From a checkpoint of a small transformer trained on Wikipedia: 5680 steps.
Each number is 50 + 10 x the weight over its row's rms, rounded and kept within 0 to 99. Layers, rows and columns count from 0. The size before them is the row's rms in percent of the matrix's.

# layer 5 attention key, 384x384, rms 0.0391, rows 207-217, columns 0-63
098:46 61 43 44 64 43 31 65 71 65 35 59 80 52 46 59 53 62 47 47 58 41 45 55 43 56 50 68 60 44 61 58 49 49 56 39 44 46 42 55 55 43 46 44 51 63 63 70 36 52 31 77 67 76 59 64 49 46 56 65 44 60 35 31
103:39 52 59 38 57 67 47 55 59 46 61 48 50 46 57 56 61 55 47 31 57 67 33 47 51 63 41 48 48 42 41 43 62 38 40 47 52 45 64 50 45 65 52 59 49 37 55 56 43 32 74 50 34 54 46 77 45 60 52 71 56 36 59 47
110:66 63 50 44 32 37 55 41 70 50 63 32 42 47 56 30 59 51 38 47 51 36 51 54 53 47 34 60 53 62 51 55 44 71 42 37 54 37 47 70 38 35 68 53 35 37 52 37 66 44 48 44 69 46 64 43 68 51 51 40 63 72 52 60
083:60 33 43 53 75 47 56 45 70 47 48 66 56 57 76 42 39 52 66 59 50 35 46 56 38 49 49 57 45 65 66 59 32 65 53 46 39 64 38 61 57 40 30 69 49 59 32 54 42 71 22 56 56 54 52 52 36 56 47 52 46 67 22 42
087:51 41 45 41 74 55 55 57 56 35 46 58 56 39 73 30 48 68 54 44 64 28 69 60 47 45 53 68 62 51 72 44 48 39 53 34 50 49 40 68 55 36 56 59 27 63 48 36 45 66 50 49 54 33 48 70 52 61 51 46 55 67 52 47
097:68 73 55 51 62 54 55 60 41 53 42 40 52 40 48 43 56 46 52 43 50 65 56 47 53 43 58 64 30 53 55 48 38 54 50 62 39 72 41 61 42 56 38 50 57 45 59 46 48 56 45 65 31 57 38 42 27 51 37 35 69 56 41 45
081:39 50 68 45 33 47 42 44 42 57 49 55 44 61 34 46 56 38 46 45 43 49 53 34 59 48 43 50 58 48 31 47 69 46 63 55 54 27 50 45 38 66 69 39 31 41 74 51 51 36 59 38 55 39 64 38 56 44 71 51 49 57 51 41
077:59 39 25 65 70 39 51 44 56 51 49 51 54 40 72 42 51 58 68 52 64 51 61 63 50 48 59 53 45 70 71 61 40 65 52 43 56 74 45 58 61 40 42 62 64 48 26 46 52 60 41 55 57 57 36 54 40 57 31 50 50 59 52 64
108:54 35 49 36 69 53 49 52 54 48 47 47 47 44 57 34 52 66 61 56 46 34 45 46 44 50 67 56 59 24 60 49 38 37 50 49 34 31 36 40 58 38 49 52 49 61 46 54 55 53 33 56 48 36 59 50 44 62 59 59 47 64 54 53
083:50 61 68 40 33 55 57 67 33 57 47 47 46 43 33 49 54 36 36 34 50 66 50 55 49 53 49 50 54 52 48 58 49 34 55 51 42 50 52 41 36 31 53 36 29 60 66 49 68 43 75 49 57 53 39 49 50 58 49 44 61 47 51 47
097:38 51 53 44 49 70 58 56 57 65 43 53 47 45 49 67 39 59 47 45 42 50 32 39 50 44 49 42 63 43 40 37 66 32 53 46 54 37 50 34 39 55 37 48 37 38 70 60 35 49 72 29 55 56 48 41 56 68 69 57 35 31 42 33
# layer 5 attention query, 384x384, rms 0.0409, rows 208-218, columns 0-63
090:30 38 64 47 56 31 58 52 31 45 38 55 57 56 61 35 64 56 40 42 41 51 56 35 47 59 52 43 61 50 43 47 56 45 49 43 65 43 61 38 42 45 60 41 27 42 37 38 56 56 63 39 66 47 56 58 38 46 59 56 48 44 37 56
095:43 66 51 32 74 46 34 47 51 63 58 44 62 50 52 63 46 34 47 54 62 48 48 70 48 55 61 56 42 29 59 64 59 49 55 42 51 60 42 53 68 47 51 57 43 46 48 56 51 62 61 67 37 50 31 50 39 50 48 61 62 61 47 52
089:69 57 49 45 57 43 55 44 62 46 55 32 47 50 39 51 52 58 54 46 47 48 40 68 54 40 28 73 27 48 60 58 37 60 50 56 42 67 34 51 52 41 25 54 48 54 32 65 63 31 47 29 43 51 52 50 49 55 43 55 47 50 49 35
091:53 52 42 41 40 34 58 49 70 56 40 72 45 42 53 59 48 58 64 64 49 45 34 73 35 54 48 59 32 56 63 50 62 57 39 66 53 60 40 55 48 47 46 59 42 54 45 37 44 47 56 48 41 54 49 47 38 59 46 52 43 38 51 69
090:58 44 43 56 64 62 57 53 55 57 45 50 50 63 41 36 45 62 54 50 60 49 63 56 43 48 49 57 55 43 60 39 58 45 48 45 43 54 46 57 44 38 39 54 46 51 56 50 52 44 44 61 49 73 46 71 39 57 54 51 53 44 63 45
083:41 53 54 47 43 44 43 37 42 40 40 52 39 49 69 47 54 44 44 45 42 51 52 51 62 61 63 37 54 59 34 59 36 49 48 55 55 49 64 30 61 65 63 46 50 54 46 39 47 64 59 57 64 37 44 48 65 51 64 44 41 41 62 54
089:60 50 39 41 44 48 39 49 66 70 55 41 51 41 41 54 58 67 62 78 55 63 41 58 42 54 46 67 48 55 54 39 63 58 46 56 50 52 24 63 41 36 43 49 53 62 54 53 56 55 53 39 33 40 41 59 44 45 31 60 55 49 53 48
092:40 45 45 36 44 36 45 54 62 44 48 59 44 47 50 54 58 39 41 47 46 56 42 59 35 51 34 53 30 60 57 57 53 49 46 78 50 58 38 57 45 54 37 53 47 50 45 54 59 16 44 60 61 59 51 41 49 49 48 47 52 48 51 68
081:44 49 58 54 63 65 55 48 41 45 43 51 44 53 45 40 41 46 43 42 52 37 67 38 56 43 62 50 69 64 43 60 48 47 69 54 51 40 66 63 57 50 47 48 62 59 52 53 38 47 51 68 41 62 53 47 57 50 41 40 35 66 52 43
096:63 30 50 46 70 40 59 40 42 35 49 49 54 59 67 54 53 50 48 42 37 37 52 60 64 35 43 40 55 53 52 56 50 43 47 36 46 50 63 46 67 35 51 54 50 43 32 47 55 69 48 55 52 59 55 38 52 46 52 43 55 69 41 31
098:63 48 49 51 65 42 48 43 37 33 45 44 50 67 67 49 45 51 46 38 47 35 68 51 72 39 45 41 36 57 51 64 54 55 44 38 43 58 44 54 71 46 48 42 59 43 54 36 47 62 51 56 51 64 57 47 57 46 44 43 46 49 48 39